From a checkpoint of a small transformer trained on Wikipedia.
Size: 10 layers, width 128, 2 heads of 64, MLP 512 quick GELU, vocabulary 1024.
Training: a variant of SOAP for these matrices, 151M tokens, 4609 steps.
Each number is 500 + 25 x the weight over its row's rms, rounded and kept within 0 to 999. Layers, rows and columns count from 0. Numbers have three digits each. The size before them is the row's rms in percent of the matrix's.

# layer 3 attention value, 128x128, rms 0.411, rows 118-127, columns 64-127
098:478490537513481493538505514503534472504496496520519472481530486533518477565521525456494478513510525486516567525544511478528486469495443503508459523560527541536510497520522493452476473494498503
125:521480504478470461493514523489489490488484516500468513507491552493531505474499451472581491505460504516507542534505524510499476494524510475570497489517558506490499516516508514546487475536487526
112:497475535518506478509508535523512539515499458508511473507503531543549471531512500547496453511519532499489517492534480439516517533495528516500481478497512501497500509461543484489483513519519513
105:516461471484490499500486536557484496490538514488498525501503514521441455491501505455505489490504503522517506523517487475473465499451511485522516465529536531508480517491513480533508482511500496
104:497491571469518519490518500481458501498464479465496504482472482550542487497508462508559473476506501503501468490513512474485484498490512529504491448503483474473486523519510515497462537491461524
101:481531470480551484484481587505472524513476506498487493529493464487477491496510537497509483491464522478545464470474470506473495486475528467527462490493525494533534494505488512503488510500517535
104:476513526490489454510485466499539503553482509500477507485502556520523498512461510444512459498501450505506433498550500503507502487508507467472508499473489508500463508494451503501542485506483499
107:514508515502510519507512496503450503487541502487567506505511524478466451498491499522458437536498484507559508533523488502517476512523500534484504540491481491510511485494479486481469472506513491
110:493488516506519506502457488470463542507472503470503481520542527516502548490548497499529444478507489468530497496476486487503475483496512501444523533500497473538476515510480506515551527538492459
121:446499492468438482474483495493505520460476444498515508484515522500485519508504512507515490470480499488519504487497508483496539496506506484504492505491517459479516467524507505542540562467511462
# layer 3 attention output (transposed), 128x128, rms 0.327, rows 118-127, columns 64-127
104:534524433478509503529514497499470499514481515524491477501505499503483520501524519467485507539527508513474514513525499492471468497490499530485463510518514460513478482503538505495496493460471464
118:540523500498535533521505500534500473509509519513485467451550479527498526474468527502471513469534480516469487456455476472489528526511538489518547514460519494496495475458445522540566514464497485
113:503508468480455518525512496535545475486516546465508536562483507475501502455514510472486484494520468455518481495491526516455473495525498460504508515461458507472486485511526535487517521493502507
110:501530497498473533513509505529477491502477511496478493485498490509509537520492495510514514477523501498475528499512498524544561443474482514518532530483523527513516474508532484508493538530476503
099:504542512531513487479514528491528491550475501512506479516522518517511497517481523497504512523446509522467501505499535470511502460526511480483482496471466490447484504576498512542506485494469526
106:504498481512548508517479495508512502509491459462500505447527479506513506474466533477442489504470506494491493531505497478467500481460512554488503459489510475461480511434452471477477511503524476
103:486508490532478517522476538500510500486483564468490478482515464499519521497534513501474493513502541484507517477526517548471496509522490511483524518505455532475520502527531468521511500503500500
105:519541479541517493494470505525538493525513532521491497511527486490505530491532484468480469506485513517528497496525520429540525491467520498451499448509518501541489473501559482487493513511489467
111:496528480495510490513516488526522521503483492480518523501483507560523514482462477528467499559486510498506516507506528497513555494493522472521499470513507545437492514503511495518492501544525540
117:519517506496492482510502508532516532523503504513469525553455517475553564524487507502526469494541478503491451488491513521502531474509534525503482485504489502483540491478486481508494516531529485
# layer 3 MLP up, 512x128, rms 0.539, rows 0-96, columns 64-127
104:486519458467541518496479497527511476503522547496532472460510544494543520486486476501474522544478509504460481540499476515526515526525506509467535487489461502520480493496571467513509497516446516
098:549521527461509510535479516540462500488497490507533526489510471465501488509500453494498497503498453527520496497509496471512470488545477530493478477496464543534491480462462491526547514506513490
112:515512507531431502490520531507461445548500433475522509485461495483535515535480527509463534508518512544522469518482537523500508533536495453517515484496503509538488508501486449521467481488511493
096:520470467513502494514521470486472459530512563497536520501538489507498516525470488483518511467500505519474469516517464488512490542471484500510517522475517494527488494509481536513508495479542457
094:500458522472463508450488557504531466473500544509495529440549479466500493527530510491538491513461510485495483524495478499461494486507498498489528536514466542522504496497466528480505508488475519
104:492492508440486472465533512538524515487475498513511502469488506519545502520506492496509520469500511549479501433556449503477515464511475498529521542454482458526522496469463501478500487511524514
101:500462492528485516466494526538480495479446511500498540495491482494484535494509558517464464469505476478536511504540525495525501511474510497522497537538473519480490471462507508523492492473468533
104:459480460508463483513526483480494510511535514514476499598494465509496482493479535490495532495526544504525509481499493487488521513500503506521467482499519503484497525508528563527479478465526520
102:504515513504508503493512483481498564502526486522574528513494519482505512479489498465515501509503546518483513498464486510484538514510497469506431503483499483553519477507492500488469455489502473
097:528482506469489486510478503513507492547467494532478528453519484491549489511491455500523532528495544522514539546501486535521484514489493464485538484526529445444569450518529493486522497519483476
103:495510473505486530558532479513466540494455489507503480498483496487498490533506524507490512509455477470514513489489510529476536504501516507473509505494517518462477506513500477498483499489514509
101:493480483469491509505518476495545492498512467494497520498501510472488524532497497469511493516474500499486530521482519472507503469500532465498524499487477481491492593471464507422501450533493506
103:500506517507468505527462524517520513464503443492497525478503479510465537469491507480465504564526540490520470525455495512543527501508482457525525500501470511488466512484460461526518492481523464
102:501498499501500495502510525548541508490519501499525507482518485507503542472514525501493465505509483516485482534516481523526534472454483566475542530489472540487503505486478482525553463490478488
090:485474459469507499500501475524534511478523485477533480471525542508470487494524512462540510503490488487483487495516490514475473473520541544505463523465456487495496514487499468496486440452499497
096:520474465504467506461542454469500520501495518497467512470516504460486526497498508496494510507486463471501511488527535461491529539497493493536504516510490475475479506510521451526538442532542496
105:479449472475465502520496533530499475465470557497521526539494502509503510489452466505526533505508490559510494493486490491523495501505519488507502478568470508465457511451508496495499475467489492
097:541471476485511533474453480487539492493532471508495465504501486531525501463476480484482488510531483479537483490487526506469501466549501512537508527492477495533502499525486502457496514475482459
101:468501495505529526531493497495495522496523515495506487469523483464530508477483489514510534482514469511504532482468474501504505484537469485511480538481473505549543499513547549555473475515525455
099:501511502468499550443508491479506523512549471498555490490490532508481506478503501487490516520495486528552516532471501449533489502499487528408482450503455515502524502504469465488490514517517483
094:507531499471546526496479493487483492484526500479516477496477524501492508462527489495515528520481476542488495517489470518473474482508523521467489496525539469452491491489498521531523528433503531
098:511498482571511550512454476480536511481492509553482535541484481476494494500501457537499472469459485493463500495512509478503486473521498528521487485494499515525537502462488471508481478498548444
099:461470482531502530564500543478512515513538515471509485504463547515486476501505494488496515523482500488533531450510506474487515498476519454475511480522530530549505498500494505512451552511497451
105:521498503472528518467553511540526492471482469490509509525499499491462524528533503512522455532506472522479514497517478489475465501525492491497572525513512510483478516478490464494532466484540451
087:538519512509491483517513523547498504504526445518522499534473521440493511495504510497511532503522516446491481482471486527503525519492459490478519515531507511482550464473499447513510487462476554
101:507438496542460492486503503490482490557495508473504468485561510510524501533486498515543497531456467495500507478502479537515516515516458508492450483497518498481456516494469481526487520520542502
113:481464475497462480487496482482522497515467475511509478491493505534459512534506513512495469458521439478512480481461532509480494507492566480499541499511529482528532520476462507457497493466532505
095:517548516510514461429521498532496468465479466499502523500509496475509494486482514499557520530509529527461501483475511465517509538511515486518498536463460478498529466477513498498521532499515497
096:509479497483533545521485440485530485477483485467508522488478508498475516516507457504475505521514497500493535530500466494514515490467551511490521553557489514514532500488497530487515524525527536
106:469552508513524510497519517478471472522474471551528544479476496528479519511501493515501503510479487476493463539497519475513518510494452455516482507496517517514544479505497545500485474466482490
102:426478516502546491541507508534489493522522511520534489507480466482476477506533499455482518516491505534486495501512499516480473466537463511536516452511516505507514523506479494491517481498479535
106:486472544493493445522459497533504534488501483483491518497482526509493485505525500456535505557463523552499524515526490487494550507457496488467521504497511540499464514515484489464495555500532464
099:494520551515507516510478506534530487506501482489495545510528562495546483519516504484466478530511500514518495497527464550511543484496516489467488483530465534475476480521505476510464524529455506
106:498470485472504522499492478495501512488488477468449473499500503460501480485486531486476470516440518485503481486519456489546494524522534542490491539523526497522511474493455449547541534460443497
098:538501518513432478541520531471518521481502526520507484523478503504496552511502524505470493497469495465489485513516497526467511510531437484515452518494517476445508503480509482480460497499511511
113:499464489513469456556486528508513511461487500490517537513476478514507517479487497504490494537509480488502435475496508510519478514504536537510512465555507510493527510522549494491508512520536496
105:487472468507515510449496477500463474490449512525506513468559499514454491497469514497507485533511496516500456521515494460507492510536485517523549528521504524475533537511510494502504485507523542
100:489502505512458524459575500513477515532505496516475511460574493518482487503490497493496495505496477484493531492472486464513527475509504448521491483469517497523515502507544512465499482493520485
099:491553485508541487497514493506502499484485520476502470509461460517493504555536517449528460529517483546464508495455506523516557497518511513477451463523528494502480513522532536466524504490462510
103:525461509538459507512481453484489487486487487498487496506488492507465493523482509503480468477466510487502508544522515553468501501512438473510505542523548520513467533501500515505498466535492529
099:510501488489504460501513487546497532510494460508520531481464503489444450554514522537479489509521491490485526518503478544547529518495519510529534496487450496500487485530522517493530533465506515
107:472486494512474518554522484484525505475557486505513500474468460505530490518532466530485516524498521506496497461476530517485486479502514492515519523497509498519507529476526497561510531544522554
101:484474461497523463445512503505520500505536471524524500488504471486532466492468498503535509519503545474439499482517478505470544519515456492475493518472511457558460511502505505456473483497489503
099:487489491524506496546468530482502523536516489493523514537484488461511485491518532505473519503519512513463517474487505519528510477492514491541495516517489516513480554465531520484486501457508460
098:530523468488486498455472503488511505526505479561518458515457515493529543495480508505511488485503524487473522506491471516531500503534525524480471528488493489503526483497462496494509528443465508
099:458457553537532456503471487477499502454434476500520489507499537514478498516515511509515490520469494482503494469475475504517472499512498512484540462527443485468532526499516466500492503482528478
112:467480497460495524505517483536547523514502494516482530503464527503529496451503467489513513560522517541508487521493514472505511505460530477519487534510476536477523495480496500495483535470479492
097:485515491508505480489492526485514517461533515505524538484520477517506488497465496553492478502514475491511483538470476538509506515527536537482498446472509487483484529524447532497522502515514538
097:494485535496507541484514517537532506493503533498468493480516488521503503492509552471518508540490459461450528489519522475511507478492513501520530525504521493542509501511529483535557528563480509
112:484520483472521517493482500466495541512506516464449516526511493510502481477501495454534481519490501499467442522483554457508512527484526559488510511490524499515493529498504497493520502503526485
101:502455488507512500479515502484524553537478494451481469492507488474507503482536509462511498466469500507495479487469493518482506561509487493487537497553489510522517501524499475494508429500522522
103:517476482522475516477475531510501493533501528519574543514503500488429522484502483485510519519533515526499503528493511490472513449456512447483483506517489547468470493473511467483493512495548535
098:459476519450486468479503529483551526500500481521479498494503492479485495496487561494509486505472506493526487484499492487492461531497499505534487532477500448525488541521457512454461494477535479
105:473509472504489502474513515508490505466472497519534523493480498523513521514496507494530453508529460480482482469476515534548465501500524492522494516496503541496519476417511503520508509518503481
103:519488464482474492493516526498514533478490571505498527463482574494506514496543483454469524511526499516473524521519512503495497478496520491488472501506453495507512499483501506528438473546524519
096:474518549460516531517472477455495541531460514524538522498484468529471525522514487490510477486459497453464510523494508482514505510541458488532539480509537487487471484482496497509494517475552518
091:478486497477441516483497500521529484491536488512517512447523499492486497453507545501480506569487513472523509503520568483467510533534475500493521524497499492468518519497489469508497493486484560
100:515489542481504503497523508489529481507485520499493526498447472462467527503490491543467513490487492533500509463469483533496486513465502477503531414500539473492445491514526488514487502509494500
096:521504519509479508524522494521469527460514512492477516488488514491501490538471496483461500515501454503513506457451507478513478518490498508533537530470508458472538512510519474530505491532510480
104:477485532546483514495490495471535508492491503518533500468490523509511504480511489438485506496562527460493512446495483461515528501470510493521506488488510550497513521521536460546506530471474516
092:487497515503522486504503483552517480485464418484541507530530524506492518548496516490500489482516533535445475525452514497491531549470500497493545520474475510473502474520485505478557530469492499
111:463526524499460497496488523474462490500500470490474520506532498525501497470510529505531482521503464494519487526474471479467480469524504541525491487510491491493494474480508488463469537435494512
103:501507481454486501478482475465492496537510480494493492516493510506478483502513537510521504557518539474495499482512468477512481539500568470507506492478507535447474507491506528559488509468521543
096:529480541508492498479495490500544516496508501547488493535487494498496500505467502508497522497542522480512483480522468494481486498509518525545514509511483511492471478476494493508533513548507496
096:489539535485509515487579514501525506512557468528506497509536499503549518428459476490501516504483503488475501509511501465503516519460534490493505532497502517468520473500485505475513482463511495
103:473502521506557477497493474481513489516479498479467521481474474511506503485506548462450505499493507453487540545539545482482512488453540482495526533512476505526456490486506498497492546483481430
092:505522481506531481491510524466495517496524525491483507469490508469550487539474538475472475544521511510544491479496507509466474517526553534473500453518528477461453471525485498542507538502483505
097:503467478468510473496525502470520525494476474553545508483546468516499505482478525509464481521531533524525474480491498490517488482540512519491486503511470481439501444538500451458515471464492480
103:463501453460491487522512482460483478539490473458459498490512480557528514476528509497496497559446558480536473531513498521493491486471471465463454472493545497513504480465486483515510505490443484
099:472519527467481518510483494503455492515456490513531510476523485518472495473479452538501530481509451483505512536472485460534510470470469532528500497489527568553557507497520497510509483471487497
106:476473472519520518478512531491487506513541496516517465506534528503527494494518443454525536546511551488513490537504509518492530476511536509486484463505549485486545484521495473517514500504504504
093:525518481521478473478496485479546489503502462503521501471514498499540440542495487507537520535466463501516562447518481487489508478511534510492484482436510490476457530494491469475491522484501523
105:523479424487513479492536567500479536550511477481500507519527515487505502504463484512503530498536509456499524519455473507530504502534489484489499467479518501511486506491491503473532523497520435
091:565497532547487529489492492521508471488478465487463512547531482511477498459538493517510465511515490486467466536465539512481499454499503517487492482508505491458516508471484493458488474499507479
098:467489505531521479517498523454482519503502546488479506538509499526522418508528515491526542501505519482481530515521492501515547492490490506512491486528538510526525541522537434489492475489469487
102:517478462501506481443504494497507557537464511559535532489521472481487474472536505536522456525493520447510477474473505477512528510470468549482500467539490528490535512552529511491498480465516529
095:524514495472496520517498498498486496458489507534542515469505467520544538466513528514488530502525501534511534495499507491508512528528535495488457505500471544501469506493466482494522491477532442
101:503527491538466538522474490493507461521453506494506528511483451541505504499545453510472475547515509514503504461477516516500426502524529506493484500475496489544535465501522523489532475533496474
099:451527478453530489431498464482472520515454500531495539470488524476515523507493497456524532484510547473491510518506533515507491493525504499506491480483546548467522497503497524499496476479453461
105:498500498490518504505462496508537505520477506530511539491476511528486518510512514457517530465540519495519509520487479499487475493491531492520502527475524495514494474511490488513513516471531458
094:517502478489486473494514472516527511520514486530523472477493470478502446491541518518517467490496523502521486425530535440484515528530510513497532520501497476504504488490505477479512488478487514
105:518519521491488489493534478472510453483502484504503505512464520510499511445450479484539486529494506488533514474471471509478443489509546461514471485504500547515519498526489563492530508461499487
109:557483473528475495527485500486497529452484573518467522494515529496539449486472525510550477486462515507559497491523509503502444503482510474496492549475463484510467542492500499481521538507497517
100:493512478507493503537496545523459479490515464538516495501419559481537507504505473490510534493500489480487567486514489521467535504484520497505525478549502466479500460467472518542507523517479515
091:524502518506461522430521490425502540515511472515450501503506510475479520507497542486499479495522513540462497473456509493521489478508540493515516518462469465498481523478489478533551493481492458
100:510502471473519476506497476516475572490477487501529512521516463478497526513496478515509463527475550504513456472510463521488509516520476494498448502478487510505493521504514533528482518535504489
103:552519451447536535480466489522521507508495508512524492522503509530520484480481508449512472522493542452451533516547522474488485529478516513498480518478527507462496492544509476521501488525470489
099:530499511491487449461498517508482455501473520505498483498479500498508484532515524493503517520526523531491490517478548487504510537479535530450478499515466503532496441479471526468525491498487537
087:468482511481476482466505505477523527498432547461505488486498507497499516496477469483482517509556512490490503496430471523510480530521569481455535511493513529505490474540541497474450529522483479
093:485511573494528504487498485529474442518506480496468478540496516454522502500506463502501488528519499514483485492570525524501480525510491496542503517556478499501481505464498535513510487472467489
099:451457503468531496497515499487501544523466463498522466525498476485529466469516514483455512505494488516515564462514448492519466520514499490511510481543498483505454502544533495490536488486484520
092:517481460480505536514494495478464533524513497538482442498483552501574505545534525452500511510504492516489513530495507442481512480511496500474499512525503496473497511496480487512495476465552507
099:565473475517496512535518501528479493521507511481479497502507528523488501507480450474488508513510522465521463525526480505538478535523522545475491507542501514487518493500481530510508473506468532
097:503498455492483485520480509482506483466486482519485503487508471536466492519474445490509468493487504460496503471507514482514518511509511476527510520484465477513520491515526488484525516505499507
108:476466524535531474500436495489474540483521450506521533483512478504508457512551527521519512490499507492498522506504507489494440474504479512494498498499493489496459572482497504471522468488461468
095:509506487503483485468519501481464485471500497466500461488512490535514466529482520488516480492496484467507440464516449489489523514506489474553488511492491495489506544500498514537468507525549484
102:526498467519531514525489536510508512505467510479478524534503503478497503566500491474497467519544472511489524452491506508504532510448478511521464513517515500490523519522509507490539485497548447
# layer 3 MLP down (transposed), 512x128, rms 0.522, rows 0-96, columns 64-127
102:504475526558484478514525517491493517537513506492499477511557498462469506492467498512503474489485516522504535497435536491501479513520526483528493497485471498482454496522513485478445518500471512
090:529532490487504506458489504518505492531508503512559462484528479480489506454522502478531509462551505533483478503503499437472488514489491520558542524469458526534499513568535495459484496454474520
094:527492478544511509525506496475494494480495487507493479482529514482497493501527501517507477525458467469490512500520498488509467507531507469467475475452497436524526468504507497472511460538491463
101:520443507501500472518484513542486494453537522558518488505528459475508526497579497504481456528498520446482504522503501479454511488471495507519471522522506484501517519461534500499474504461453492
093:520573502503528522497456488440449523524530496516487455521474496468525474493484496463504493523513467517466484465472520490497517508508492508512466473525526484508475536508473531506514521542465464
101:456485500505478509525479526497478495485541534460462477519496531511461446526510519524471537507529518519524487501490486497489500453507474520463524460455485532526503467535479527490546503485528454
093:466549491509494488516483485540495484504548534434491445524512489471507492480480461480530516518484507482499466545462511468509447468471500508482451459506513460483531526550534510509539495470470474
104:557504488557497504502499519447475518479503518498531491500517471477495507486485506494525475514515489488497498462508467506494477461499542514488469472501508553508486472523475475505496476517476460
091:486507509495482488508467458538499505458464510474473471523502460511490518530491521504511510443499464499497479471490527507504515422509491496483488543482476491514510516491471466521510543517507539
107:488529456469538487491509528518479559518505485503472534511492525515530478441496479505507457529487479544510533507497497533496504495498530507502492479489483512482529420515508500508553489520496473
107:507445464545485512518462495492520511485493458496489509503501476478481470482498473440483545502497498494526484514503522503480503493498489497464464445532503516529463439498494478509489495501451506
102:521459493522546499573500522516490509475466477513507519497531493502528476469533536521510503500489462463496498485484520511507474520463483505537521499510561533523508474519559509517541525496562507
099:512497478515466507523509505544539491491545506514473502484547499494487521534483511520495489488538524539519483456507458482500486504470505495538509487467438472490502496506483525532516499498529471
098:543545495499467481501505472478499466473462548459512508514474481481522467522501501493502495500518505495476506508519528481498475536470515441516504528530511512487514513512558507466478506534517534
098:471509498515453501457498519535508522460537512474482520503507503498449473485478541498514507542543491525520503534519528469485467514504472529491427471516522505504504478537481503486510484519493515
096:485484542439472468526462511488478492477528483509486524486441449480458463496503498498477503511517509516495456503485513514560486487511503521447472481525481495481522506489461504456498509473481480
106:478497496523546478451492480484516513555523512502513480550484530534485530528557508483483490505497499477512520508503495523480471530495490532486486447514496521502480463542441509520526493525437447
111:511535471486482559496456547539507527475482461494478540490537517476497500484467503506489480479497502497451507529497498526489519502510521555482500528463478475492452542511477521558466488507482498
096:495528528515473477492497516524497499499497463490508477523498493495500504487526505506455501483497510495482516487522475483498541495466544552488526498524479498483470489495465518491509533498459548
109:486482533480490495509477536511553480561506499520507502522497519542484522467522487479488513531489495481471499501427474511501478511513482535469509508511481495497519485488461500522496510493479491
112:488475492518469489497529448476490486435539461490490510508502514524510496514494443480497495471487482521494529450511520491491452524486523502475497514513508469456487510492544495495580532536529515
098:507487516520533488493488521512496521459522473537494483522503478493523499465468468482474477480509499527461562532523497493537516487450512517468475435544506469526529495503530487466520518479545485
086:502492547502490491465535528525490459525521472506508487494528489487499533498479516498459465487495546520469454492513502534473482509454476527479478532484456484524524510520511526506501486502497474
104:509521509511494476472470521494511489479521454473500448486513502528475517534477505507496507491506502465498533478558522511522531497449487542447481508471535503537508491492502505529476516515494557
105:485539506481517512498529552511503515493526480520537541506508511522512470501463525502475521480520513486489515491457537514503525541472499485515520548531545496462529505452450500531471506512483567
110:468524501478497498524469512490456501547499495517527518476505458475481506528497544530494519478502494491533520485510498527504471472501496485549545490475469518513512504479481515501443531500456465
096:516523506490512458525545505486472492479491501495497477491489474500516525526485511470495483514466509585530485483457509500529475518513471469522490514462490467447494475542506487514509490467505534
091:496524467523475541525487491482537541535462516532474489493472498519486539545504507482521508469499529450506480464495513507489473521486479507507555498514464536500499506532484511491485475547459479
100:498552427488496489513508478491505484525512493481530470517557523565499528508509537480524468505493485519479490477476478533485474539472490457515505495508525477486474528492558534545489449500524528
113:503486446509516552523504505544516502528523512513508514483520532515544500488525526499482499499542528495495505526511477539538532463505505540499534465493482492463482472518513498510496530471584529
089:532512519517538501513461497474480538505517542496463505500527529489528455485505494496482482489539480494480501489465501516511466514484545466501500510485522468511504492529532531511459529534498470
100:468508520504498530521489507461504481513520480517463502505504488491500519530460497543522534492587480523462497488508483501523519533482519496508474504495471460501514538492458518521482520497464565
103:510545506544501520504554511512496507506524516487442473530453509513448482445486507507508496491492515519524486534507529491491433537476511525504485502541473494505504521481472473480537519438469457
113:479525530493510544507491517457500504514431487489510512560481563514494488503520517489489447511486508493495533527537508433479476529488502481448522477479543461527494494517483491488485492545538500
097:436560520519494508463464567481477487504490481540530498467529486481504462513475539513487519500469479502491510475511480460513526494514463534510478478480497523503465552497501502505538500502514487
098:537536511507502494501512490506523465519504481458518486501490504467518511482518446509482503493487551502501542551498519517508548507466490525513501530462477517499526531519491483511472484487463521
110:470517510503514471524540484474505500497469527530522469486481491473493527508484471547508506478516490476506518497510525481499468490509472509473459510486522493534544512502482524515484544497464487
094:478491501524537496531515502507471506447498513446510494547520475486511482500519537530510521516554495518458539549514541512500480530505497467513499505512480505493494496499485510502513497463479514
091:529489504502494544487476483524520520490512467548503499487506505522504505457481462521503517453492504492519510519512516485495512456525546455537517464508482456492469539540505544530474518493538500
101:522558458520490505476483553505482499505490515544538490525521510454526560457515485527537534501501500514507524517461476493496457532531463490509490485476536523508497494521506515540519523531485508
094:495472513498473477530514476496488491503504541499475525491452524482489528466488460458481541452501509484514498513507483499483524508488525498552447479512528466514512536472448497491488444496480504
114:517526466506524524542501425516542485526468489466500525502479492486447500570480489467478496510545459487517493490497480446496492498463528501445525536530509509474518510473534484497494489547494466
088:515508516527487473574493514527448515560472490495498479490525529488468500500552502545492507522472473459538478526499483537524499476524530498528498492485485531479518551469489505468482487521485474
109:528472434480506492474488511525467526480466501548501478513512488498541497506485528518500491548526491530523505512473518444538539465555469477452506475473514514532539494529493508483522536514491474
100:512516443531478542505481475552488524484482495518498517524455491484471494543490515466459543500496494497469493514522527461514493487455476490490514477472474500498514510472474480516516517489481459
114:512460520480489538486513545520465479508492528502541501485549508450449477552559485454510494512463499501521449456491527520527480504521481484495479479542478460499519501479483502506504537494493512
116:580458555520516482539538494484490510499518476470507514514555511480511461477515555494484468511498506485506540479475498455550471504527482500472488499508503504521525529537471474532494499490480501
097:519489477484500483505482510539493540549525514481482501505456513475511519470469517499466464511519494496523476471496529456485504484493512485534525506491522488508516468494526533559493539479515538
107:483457463513488486498485513513488477535558548535490512508486485499456522487488522471527489511506470517519474498533509494510513518501511508503504493523544454494532477514476509481540477523542492
099:468519478521472482543498484490509459538490490504519494481473488492480472494476509491523481477521504470492516509490466503483449473492520500477522441509464535477472478490454503479500490500465508
104:531509541508513500525499487545474476471547521513544519522494528564501482441471475489503524510469461475483524515505521522461554493513498520516507509489514475510512469445511509518489525520483514
097:464521471478460499498517534501478529458530471484461497532509468492496460510524491520499444486514490520508488473480488509515421499498475529504491479508482487492479463518481535510500478478517468
100:470511517497533518486547488474484484543466476477556460548515508522487485507492461494508519453499477490471473497501495519528567484519463485452489475516497552480516481421529475507450495505488507
099:472536504489492524533511512518501521492484508523457431529500486468526538497548488482510430502472522515467508515530477483442494505498452510528537486511476516520498484507460528499517485529468495
093:486510505515506515527490473497518503519480467519490495512486473532544499468492521497530510523499490535472471490487515487521475503504447454488509461525549452512459488518542476468482503489508501
102:467538517506485530523474487486513511523494451487487493533450481553496465492491521521509503476519478536502498514529515492455494542498500540544481488484479499452499466503487540467501481493439460
095:550544506508550483478497509518541509490487493474518439525476493498480547504460480443501499522505494479499494505503505483554505459538511517487510490507536465507524507508509461515503484517513495
090:489544482506454569511481482504453486521468493522451489512498485518514456473530505536517491504524500488529495521490485457487490467494497532501522525481502511478472534524498477519523479495499483
112:506506505562449487528527478520493525507510504493487515486498471454538508578457491512489484488498483467493526505500474514540515496471513496494539506501464475495508518484467522475476500513494470
094:485491490505516543489481511536526524513538524469483506536536501482528481507510445504514462560479448494571477463539519500490466507465510525510510474490498519534492497534449546514547526475503492
101:522511539494488449475473511497486490479580489510516496503484499480484439473498468504524506479457456541522541522491513501490529531484480508467510513498509509549514498516507544533534519517457489
100:534487514506490506491512482526514514493520495455548481511510530517529485505476513521464556483477511495497560512504527510486500469518503483516540535498506454484524491520465519514500525482533547
100:531515509510478512497500531507536479494484509515549537524530477496511527455518489516527520475496503435533489532494559511474496481520449490507506497481525471569495499500535477520560470510525459
099:452494528502511497529502505464488498474543495480479486552530496476520452509521505495524482489467515506510526528515491506513492459500535550515465497517499465534478490501472522478516474497538447
092:502458498570450436515466502448504497498492488506530485508524485518505511528530505470505527469504475541537476546487496498508487496518478500509472492486498477517501498500538512487499499531483520
103:500487489514545515481548548475496504479488518539518478469463514492552517516521503463512515541498506509509493503507473516490510491538484466484499497443488526480521493539531451493466481523470538
109:502501502480505522482454528541495522515507530483494513543529478483509528510475493486477472477555533518509482494484497530498503465493525443487499472523481490463498504501454470535565505507503525
094:488509499474476471474471451521482472506510481535515487498527507537462505453477511473495483496492487530481463526575463519449494470485501520494524495513515535506495514490492502533458448526520522
099:506496499500469486483531493470528502455520499497491486476507488471524510476512544499498533478493530538547510520494503530483478531458495479504537487496489504557489482527442529515521529510487470
098:436493484479520504544515481490497499493544529517502545498532502464498492496514503490475516461484532471528533570507521500471493481499504541493533530496538552471492531512496530469513504512511503
111:435494507510498464468521490476477456499524471452497496505484497446474445514498499493515514476492494492492477477506525509496455494508549461453475475459452528496508468502487516464529568477511480
091:463552511526464571497466499547468506508483514523473476465466510479502491510468491470516527526487519506515535498485477512453512518493486506501482534518485514491527481471527531498484500500498494
092:494515554528496541478503485498493517475535502464468525499480504487455459537526502500476502528475469473508481455513463510526486533496461466477494498514483501531524471517483491495466500469473510
092:495503490512473495531492538518463501532512530525514512536490530472529540464490484488495461492505549490501486468489463528476466495503466461506511485507457508496511507533487479495521489471538496
105:489487552476475498582533469474523501480480486514476539479498518494531492481453490508479505483471525498542496484519503510484532548511517519525515466502496489496496488523476507465490512532491507
096:499491540525468550488503497480520506467536530525505515499523487490479482517491489471502492493516475519509429521555469519467488488499481492513492450507496521511525473517481498511504492558477540
100:470493495489488515462507508540521508534495502489525515475506494522488481493488488531534464532505464517510504510501569522446515483501472493501506511485448457508477518536473468514538502508519499
109:499524513527498517497473510481484489474528504501527506497486483529522482485506488499503523496529477477449497492528508549455554476521528539488497472509509472518479524538522554444526481531484514
107:539497519477519492485509486503485486488488527528469536520499490516490532537521528541486516505461472513491472518498531502525537498489468507512471542535522502482527520496514471490556486509487463
094:476523435503447494513513491517476448480503507453489454516537522510502495509503484479452510505532522506486514496503493488480470483511485482521492450534490508507539516542513490518489487508487505
098:522509481494465521533519492525457515527493489467464501515486510501498539440493481488486497531508507457499546466510451514549511452475459494475482516516465491543518492509434507460514556512496499
104:493469509477492479493522470513498475514491499490494505478477473525486543487515487480456514475492496514531520533481486489472501479480525491473514497515533518525502479453493543496503503517467535
108:490548519479533471488516481488471456525494480543480540527512484504500515515490523520520523501509480543500535504490512507457481449505525488548546520481540494467497510527460514452490533520507469
099:501467522461477465482517496477519491480527509500522534490486499460470474477528471507461486529468510438496470470507497495525521543513473500517513506493480517483541505543518480527471471490503522
110:537511497483482501459471491499490479461490502464529522512471499457555453475481464503527517476517502485451482497491515483486480506480460470485514481552466495494500518510515488510487540541495512
107:484509493502519470549524483511516511520543502552519523466513471547487536474528512523443480495484491512511498459503451512499523482475489481486512460534534489485527480477483482501465496537490508
110:545441500506520484534559496525475494515461527577487479477463525530565501462469502528436501455489495471514537447487481522516534490501504484497483475507500464467504538482509510510493531511487506
099:513504489488477477473492519507498528512546484471475495483468515482506483479513499498463479462495521489501504433501500466509505481501495490526549482459474553524434517545490527513479505457528471
090:522550509514536499518529511523521495529550492527500495513471503502520475468532519514493487496508494511519521493510531476492452487510440507499472495555486509471501483481492482470528488510523505
094:502509480537472522530482458451530519464541522503525540467489493531502471465491508517513493472518534501485515514487466505509492501503587502532518485493503474488569495507487486491499498496506514
111:500510517475476517561497511577520494546490516519510482505527517485517582481499509506534478491464488496498507500485502477534518490523509494482490493534492486477490538481535481493528536509509509
099:514487527457493460482524545499537468505524503452485495528461484465504454473501499481518485471554494507510489520497463502511488518529461477487520463496465482563457507520454507505486514517528444
097:462541505480491511530502504479501522491485436529504507501550485472487509487526488478481508535494489519464480504540497481484468452505507473529476465542470461510453504498481477500529510503507492
104:506487527514522546472512550529493468507518513512490461479501480497523525513458474481504536499501544497452441504482466496533530510503537471517536486522510494495495472508551498539470451484491492
116:474473494502514517475482480505492515465439500487489513486467513517516493544456544494543468517493467458455545496527472500522493466511501485512465519497499502515531514530542490496493472510493544
100:480510474538475503463545487543484503502537487518511478507555513508476520549500510499515503525501482538467504509459490515527468489517509476532474454506493532532546498496466498507498481496452487
096:423492475494529501461477493479481494490483480476497494460520491487497525499512504488484490497502491539506550551472500487539490428504536491492501452520534528463494491498535505472518492523493465